{"num_hidden_layers": 10, "hidden_size": 384, "num_attention_heads": 6, "num_key_value_heads": 1, "head_dim": 64, "intermediate_size": 512, "vocab_size": 8192, "hidden_act": "geglu", "norm": "rmsnorm", "norm_place": "pre", "norm_eps": 1e-06, "positions": "rope", "rope_theta": 10000.0, "rope_fraction": 1.0, "qk_norm": true, "attn_scale": 0.125, "bias": "none", "tie_word_embeddings": false, "parallel_block": false, "init": "uniform", "init_std_qkv": 0.0331, "init_std_o": 0.00741, "init_std_up": 0.0331, "init_std_down": 0.00642, "optimizer": "muon_variant", "learning_rate": 0.00161, "beta1": 0.93, "weight_decay": 0.079, "lr_head": 0.00343, "max_grad_norm": 1.0, "warmup_steps": 0, "schedule": "wsd", "decay_fraction": 0.767, "decay_shape": "linear", "final_lr_fraction": 0.0, "batch_tokens": [16384, 32768, 49152], "max_seq_len": 1024, "doc_mask": true, "train_tokens": 268400000, "max_steps": 8547, "dataset": "wikipedia_en"}
Each number is 128 + 24 x the weight over its row's rms, rounded and kept within 0 to 255. Layers, rows and columns count from 0. The size above them is the row's rms in percent of the matrix's.

# layer 4 MLP up, 512x384, rms 0.121, rows 466-474, columns 256-383
size [110  98 100  96 103 100 103  95  96]
[[171 122 129 139 137 135 139 114 120 169 133 138 165 154 116 133 160 131 137 120 124 110 140  92 136 129 176 107 122  88 142 141 148 130 104 117 123 104 135 131 142 139 128 104 114 141 118 136 120 157 129 103 101 158 184 129 128 163 104 151 106 113 143  95 162 141 129 150 162 117 192 126 140 134 122  99 135 118 113 129 123 104 112 131 127 127 121  92 117 162 147 153  93  99 139  82 164 124 117 148 116 131 119 133 119 141 105 105 128 117 114 176 125 144  99 154 152  89 154 108 132 122 166 129 109 115 102 139]
 [150  93 155 154 140 130  99 124 109 116 115  99 156 139 141 111 164 139 149 134 147 130  85 117 129 143  97 100  82 124 139 117 137 136 168  73 132  76 110 119 122 161 109 103 103  94 127  86 137 153 127 152 138 128 134 123 107 107 130 125 135 123 139  80 108 133 120 155 134 134 134 113 136 106 110 110 160 154 141 108 111 122 166 167 116  92 139 146 159 104 126 106 117 145  99  86 112 123 118 136 171 109  87 132 140  92 145 152 144 126 133 134 121 119  97  84 111  80 127 130 133 134 142 128 132 111 114 114]
 [110 132 118 123 155 101 132 115 132 106 114 155 135 137  74 144 147 100 102 176 136 137 179 108 119 127 163  95 153 111 188 129  99 182 117 126 126 107  94 129 161 134 119 158 157 123 131 140 133 155 128 115 109 135 101  91 136 106 143 146  96 119 117 120 130 139  96 114 160 136 149 128 129 149 129 122 133 137 107 103 118 129  67 140 166 148 127 162  66 127 125 127 135 122 151 146 110 148 108 150 151  93 116 104 127 163 102  91 176 139 138  99 136 128 131 100 130 109 120 149 141 102  77 144 102 148 125 132]
 [ 84 142 153 145 123 128 102 147 121 126 171 113 146 113 106 120 135 125 135  95 113 153 130 118 108 120 116 112 162 115 152 157 122 134 146 110 169 124 121 115 122 135 130 126 154 110 132 136 123 106  97 165 168 107  60 140 130 114 103 130  70  96 142 123  91 145 148  95  94 135 136 140 111 128 173 125 142 101 132 126  95 138 132 144 139 132  96 104 115  76 137 100 144 158 155 125 115 118 144 127 173 118 133 166 141 153 124  66 162 120 127 126 120 143 110  93 154 191 151 188 108  95 141 134 137 208 130  89]
 [142  90 148  98 112 113 137 181 154 102 180 106 149 104 124 123 114 125  97 117 146 101 162  94 144 110 103 164 168 141 153  94  77 120 125 153  96 135 124  89 106 123  99 129 137 139 130 169 173 133 138 151 141 173 108 146 126 150  94 110  81 167 111 126  90 100 106 126 118 162 141 179 137 132 113 140 115 135 102 136 103 131 127 118 110 118 139 163 116 106 125 173 142 149 172 112 128 108  96 155 105 134 127 100 144 147 103 162  81 138 112  84 141  80 137  96 117 146 116 158 112 142 126  90 134 106  90 163]
 [120 121 121  95  93 116 135  97 140 116  97 172 151 116 149 138 132 103  79 103 118 110 150 115 143 142 133 153 125 136 128 118 122 137  90 152 130 139 158 132 129 130 174 119 157 131 106 150 121 109 168 103 127 139 149  85 148 162  79 145 116 123 132 111 127 144 108  99 117 161 158 125 141 157 162 107 139 115 133 131 136 140 148 139 130 126 138 148 144 149 114 142 161 133 134 126 134 111 125 115 145 135 131 115 188 125  92 148 111 137 164  99 121 154 149 116  98 128 111 131 102 140 151 197 131 165 141 143]
 [ 93  56 101 104 104 139  82 125 102 111 157 160 114 114 147 160 119 175 192 114 156 181 129  88 134 132 117 184 126  92 151 140 115 131 128 141 130 144 108 133 165 125 130 108  98  98 138 129 133 152 100 112 100 117  69 144 146 140 132 148 152 113 111 158 104 123  87 101 189 119 154 121 110 102 127 116 138 156 107 123 117 116 145 151 142 128 119 111  92 151 125 101 110 151  88 138 157 130 144 122 148  92 148 159 144 116 161 113  92 152 158 108 151 152 124 139 160 115 134 132 109 123  95 156 125 165 108 154]
 [141 121 117 161 166 104 112 202 155  97 131 159 146  98 122 130 130 124 155 114  92 125 158 133 137 102  73 111 131 154 151 136 189 159 111 113 130  64 111 130 124 128 116 170 127 154 134 131 122 155 122 130 136 130 124 124 115 153 144 158 135 107 126 100 153 112 176 126 129  77 141 107 132 116  97 161  58 124  98 170 147  75 131 158 130 113 145  83 105 124 129 126 176 167 120 117 112 143 148 158 137 113 102 133  73 105 100 134 101 101 146 162 154 127 110 140 118 112 114 122 128  87 110 147 167 163 133 159]
 [133  73 123 140 151 141 131 149 137 118 113 126 159 112 130 145 120 141 115 123 132  84  56 133 143 146 113  97  82 142 129 129 134 136 115 168 108 130 167 102 126 142  96 155 154  68 140 105 144 121 111 104 147 132 141 110 150 159 117 118 107 120 136 175 100 143  93 158 108 144 110 112 144 141 110  54 124 108 121 140 111 128 113 143 114 111 146 100 148 137 135 106  87 141 164 100  96  98 130 111 114 151 140 160 169 154 158  87 127 129 105 130 184 136 140 146 149 153 123 144 141  97  89 138 115 124 128 187]]
# layer 4 MLP down (transposed), 512x384, rms 0.115, rows 466-473, columns 256-383
size [107  99 101  99  98 102 100  94]
[[178 104 118 138 160 151 143 156 181  88 143 115 170 128 151 117 136 132  96 157 167 119 114  79 136 123 144 173 125 155 146  96 129 158 154 144 116 115 158 142  94 104 134 137 180 152 128 154 110 149  95 124 174 136 110 159 114 134 154 117 103 121 113 155 119 139  93 177 127 127 143 119  76 108 105 119 151 135 121  96 172  90 121 165 134 111 148 145  93  93 146 138 118 158 101 153 129  76  79  93 146 132 106  97 111  92 125 122 124 112 150 109  89 142 132 136 105 170 146 123 137  92 164 121 102  87 142 117]
 [137 130 148 106 128 150 127 109 102  95 126 156 149 103 109 150 144  75 143 119 122 151 156 107 130 134 111 141 113  97 104 123 110 131 157 111 134 139  83 164 109 104 116 114 118 130 124 163 141 163 166  92 113  98 140 125 143 138  89  78  97 146  99 109 126 153 120 153 157 169  70  53 128 142 137 155 128 109 126 160 155 148 114 152 124 175 125 110 168 143 109 133 117 145 159 138 137 138 158 112 112 136 128 142 110  89 145  94 151  90 134 164 147 170 155 156 144 192 137 152 142 138  90 162 133 103 125 144]
 [148 131 145  79 143 101 143 146 133 116 124  97 131  79 152  87 126 120 135 105 144 153 111 101 119 153 106 120 177 114 143 126 127 141 105 120 153 139 144 116 104 119 109 137 114 172 133 137  73 138 124 105 122 150 166 113 165 113 139 116 142 113 139 148 115 147 115 138 151 117 114 103 100 124 156 118 109 124 155 151 125 124 118  85 134 163 127 132 138 109 147 120 203 108  64 132 168 146 134 104 139  83 140 146 112 151 154 110 133  82 147  93 149 143 149 125 130 171 156 158 146 116 115 104 132 140 126 105]
 [128 113 141 145  66 155 129 149 144 155  97 126 151 154 110 153 135 157  97 105 115 129 115 132 153 117 114 128 125 104 116 131 139  80 152 143 135 153 115 176 143 121 134 142 142 135 131 151 111 146  95 147 139 136 178 142 172 148 114 101 128 150 136 117 111 140 126 143 150 142 111 142 104 134 123 118 140 162 146 133 133  90 156 153  96 118 134 134 145 100 135 123 157 114 146 178 130 105 143 107 119 149 113 155 129 157 128 143 104 123 106 116 148 104  92  87  75 183 120 118 157 118 134 120 126 156 174 133]
 [160 119 136  98 165 149 124 132 143 121 115 141 126 167 146 154 131 117 127 150  94 142 149 146 144 129  85 110 111 151 118 110 112 148 137 124 139 112 112 133  93 144 129 113 157 143 118 121 160 150 140 171 146  87 138 138 124 149 114 125 145 114 153 174 108 145 131 184 132 143 145  79 144 120 130 114 137 124 130 112 109 102  92 156 147 124 142 112 119 141 121 107 155 106 118 161 141 156 152  84 112 135 153 150 151 149 126  92 113 136 162  87 119 145 129 118 124 141 215 109 158 118 144 140 105 123 165  86]
 [ 97 127 161 178 121 161  97  95 102 111 144 131 145 137 173 144 144 133 128 106 120 143 130 131 103 106 105 110 139 110 127 197 153 129 123 110 137 126 130 151 106 111 130 153 135 129 115 114 126  86 143 129 162  99  99 101 156 158 136 131 141 143 123 134 145 136 129  99 176 179  96 156 153 125 149 110 133 143 153 127  90 135 127 153 149 150 105 131 130 154 138 151 176  96 132 136 177 109 140 120 166 103 170 103 142 128 178 124 129 106 136 114 169 139 164 156 121 115  95 157 123  99 136 128  91 163 108 135]
 [121  65 128  84 123  94 126 114 132 164 121 133 162 120 147 131 132 118 143 128 106 157 131 120 131 115 121 134 123 166 117 135 136 116 189 123  86  88 168 155  98 122 166 106 116 118 136 162 140  92 101 110 109 142 124 124 109 142 150 143 129 141 105 113 131 118 109 113 148 144 152 139 120 117 127 112 118  68 115  98 138 125 178 154 103 107 104 181 111 168 171 157 173 141 131 174 117 109  77  99 139 140 137 153 157 134 152 135 143 147 134  63 121 146 129 133  91 131 164  95 123 131 119 123  93 163 140 122]
 [113 108 115 116 181 152 105 101 119 125 157 113 145 135 181  97 105 110 139 151 146  93 107 130 120 134  75 158 140 119  95 122 122 121  93 181 132 149 162 120 190 132 135 110 135 136 134 120  77 106 131  99 113  93 110  93 156 164 140  93 130 117 139 112 141 158 165 130 128 119 125 143 140 120  98 112 130 125 136 105 116 129 112 102 150 131 125  94 103 133 102 127 148 141 133 176 147 116 171  77  90  88  99 152  95 144 144 102 175 157 154 166 117 123 135 114 142 162 146 121 113 152  98 131 130 136 117 126]]
# layer 4 MLP gate, 512x384, rms 0.112, rows 467-474, columns 256-383
size [103  97 103  96  97 100  96  97]
[[124 106 171 148 111 138 175 117 142 128 103 114 131 132 134 151 142 130 150 114  96 169 163 157 145 109 104 144 128 133 184 118 115 105 198 153 147 113 140 132 106 131  85 139 124 138 174 105 141 108  84  82 108 123 126 132 108  94 144 122 126 141 148 133 128  88 137 144 102 108 120 138 114 118 129 152 185 151 160 183 143 130 139 120 184 117 111 156 105 108 112 140 162 125 128 131 119 143 187 149 185 117 150  93 152 142 124 112 111 136 158 116 160 149  86 134 125 111 155 114 147 141 108 173 170 156 139 133]
 [ 96 119 144 151 126 131 121 134  66 113 141 103 135 101 167  81  85  99 105 126 119 100 143 138 126 150 139 102 142  98 128 140  80 137 118 130 103 144 155 125 122 153 136 125 117 141 139 139 156  95 141 138  99  99 115 126 142 160 117 126  96 158 131 173 128 139 117 149  78 130 113 117  91 153 128 123 137 136 134 126 135 118 173 128 150 148 127 159 113  91 171  91 115 166 159 142  99 122 143 174 143 129 178 152 122 156 131 141 125 104 103 112 167  98 160 126  91 154 118 115 129 145 138 183 120 119 126 148]
 [ 90 115 147 128 114  92 132 117 119 108 141 110 135  94 154 172 143 105 138 141 148 130 156 143 117 131 121 165 143 149 119 167 137 176 122 144 125 147 140 142 154 140 141 116 133 140 109 146 131 122 127 114 152 139 124 111 161 118 167 149 141 119  83 140 119 105 155 119 125 156 136 141 121 132  95 195 121 160 136 183 132 107 177 140 101 120 138  99  92 141 149 123 114 113 122  89 142 126 128 112 162 180 108  93 132 122 148 142 124 185 139 118 140 132 140 159 153 114 139 136 164 140 107 137 105 127 132 118]
 [130 118 113  87 126 131 142  75 175 141 124 137 146 114 136 127 146 130 118 132  89 111 134 117 101  79 101 150 133 172 164 119  96 150 107 153 107 139 157 115 153 117 142 116 111 153 126  85 135  94 150 133 115 150 138  87 180 154  76 107 115 151 112 133 139 107 121 120 174 104 156 158  98 168 132 124 148 114 155  77  91 113  96 104 111 143 143 149 121  93 107 135 130 119 101  97 106 120 113 125 160 109 132 129 121 145  99 185 129 108 103 137 128 157 105  99 155 133 147 104 133 141 128 100 137 141 107 125]
 [112 130  98 189 115 153 115 145  75 112 106 124 145 149 117 126 101 119 146 114 130 161 149  86 106 130 175 107 125 146 109 127 128 149 144 132 119 148 130 138 153 141 118 155 110 117 127 131 116  78 145  99 123 160  93 107 126 128 133 113 105 142  93 160 134 120 127 111 150 133  98 110 165 151 133 160  95 119 143  95 116 125 160 115  99 113 145 132 160 131 136 142 122 114 145 122 124 121  93 165 118 161  99 119 151 142 147 115 145 141  87 119 112 167 109 142 153 138 116 149  53 146 150 111 112 138 142 118]
 [ 98 128 107 144 123 120 118 129 117 134 109 113 134 154 122 122 106 118 114 120 130 159 143 135 130  97 143 139 101 169 120 119 166 125 137 159 157 159 121 117 112 199 140 130 120 117 141 158  92 162  98 167 106 180 131  90 113 112 138 137 129 118  99 151 154 153  97 122 127 131 102 137 140 147 138  96 131 187 169 136 128 113 140 139 129 151 133 138 120 168 136 123 112 137 134 105 101 157 105 112 110  75 142 113 138 150 142 125 126 104 112 120 147 128 109 134 148  87  96  83 126 158 103  87  77 117  88 116]
 [143 102 133 134 145  92 151 138 113 113 133 112 145 167 108  76 108 122 107 130 118 115 176 133 126 150 103  99  92 114 146 136 151 140 130 147 133 118 107 169 147 179 121 151 130 126 127 164 136 128  86 118 142 127 107 141 116 143 112 125 166 117 127 150 128 116 107 152 147 146 190 112 109 156 122 134 102 135 155 114 132 163  89 112 106 155 150 126 152 135  86 115 127 124  83  94 148  92 105 105 167 105 114  95 129 110 139 123 138 119 180 142 118 123 150 133 131 146 108 114 130 114 144 130 139 136 139 115]
 [110 162 152 132 134 155 152  87 138  85  97  94 124 125 132 176  52 117 124 128 101 119 109 117  91 121 159 137 155  91 143 167 132 136 107 141 124 156 122 123 106 122 149 146 139 139 135 127 112 107 173 155 167 141 104 117 117 119 124 142 137 161 109 141  92  82 105 187 125 116 107 142 123 110 116 116  95 114 135 144  60 154 121 138 118 108  97  97 136 141 153 103 101 105 136 138 123 131 110 112 126 103 138  87 132 145 115 141 154  92  98 158 108 101  88 137 147  94 140 112 111 167  88 145 125 158  91 146]]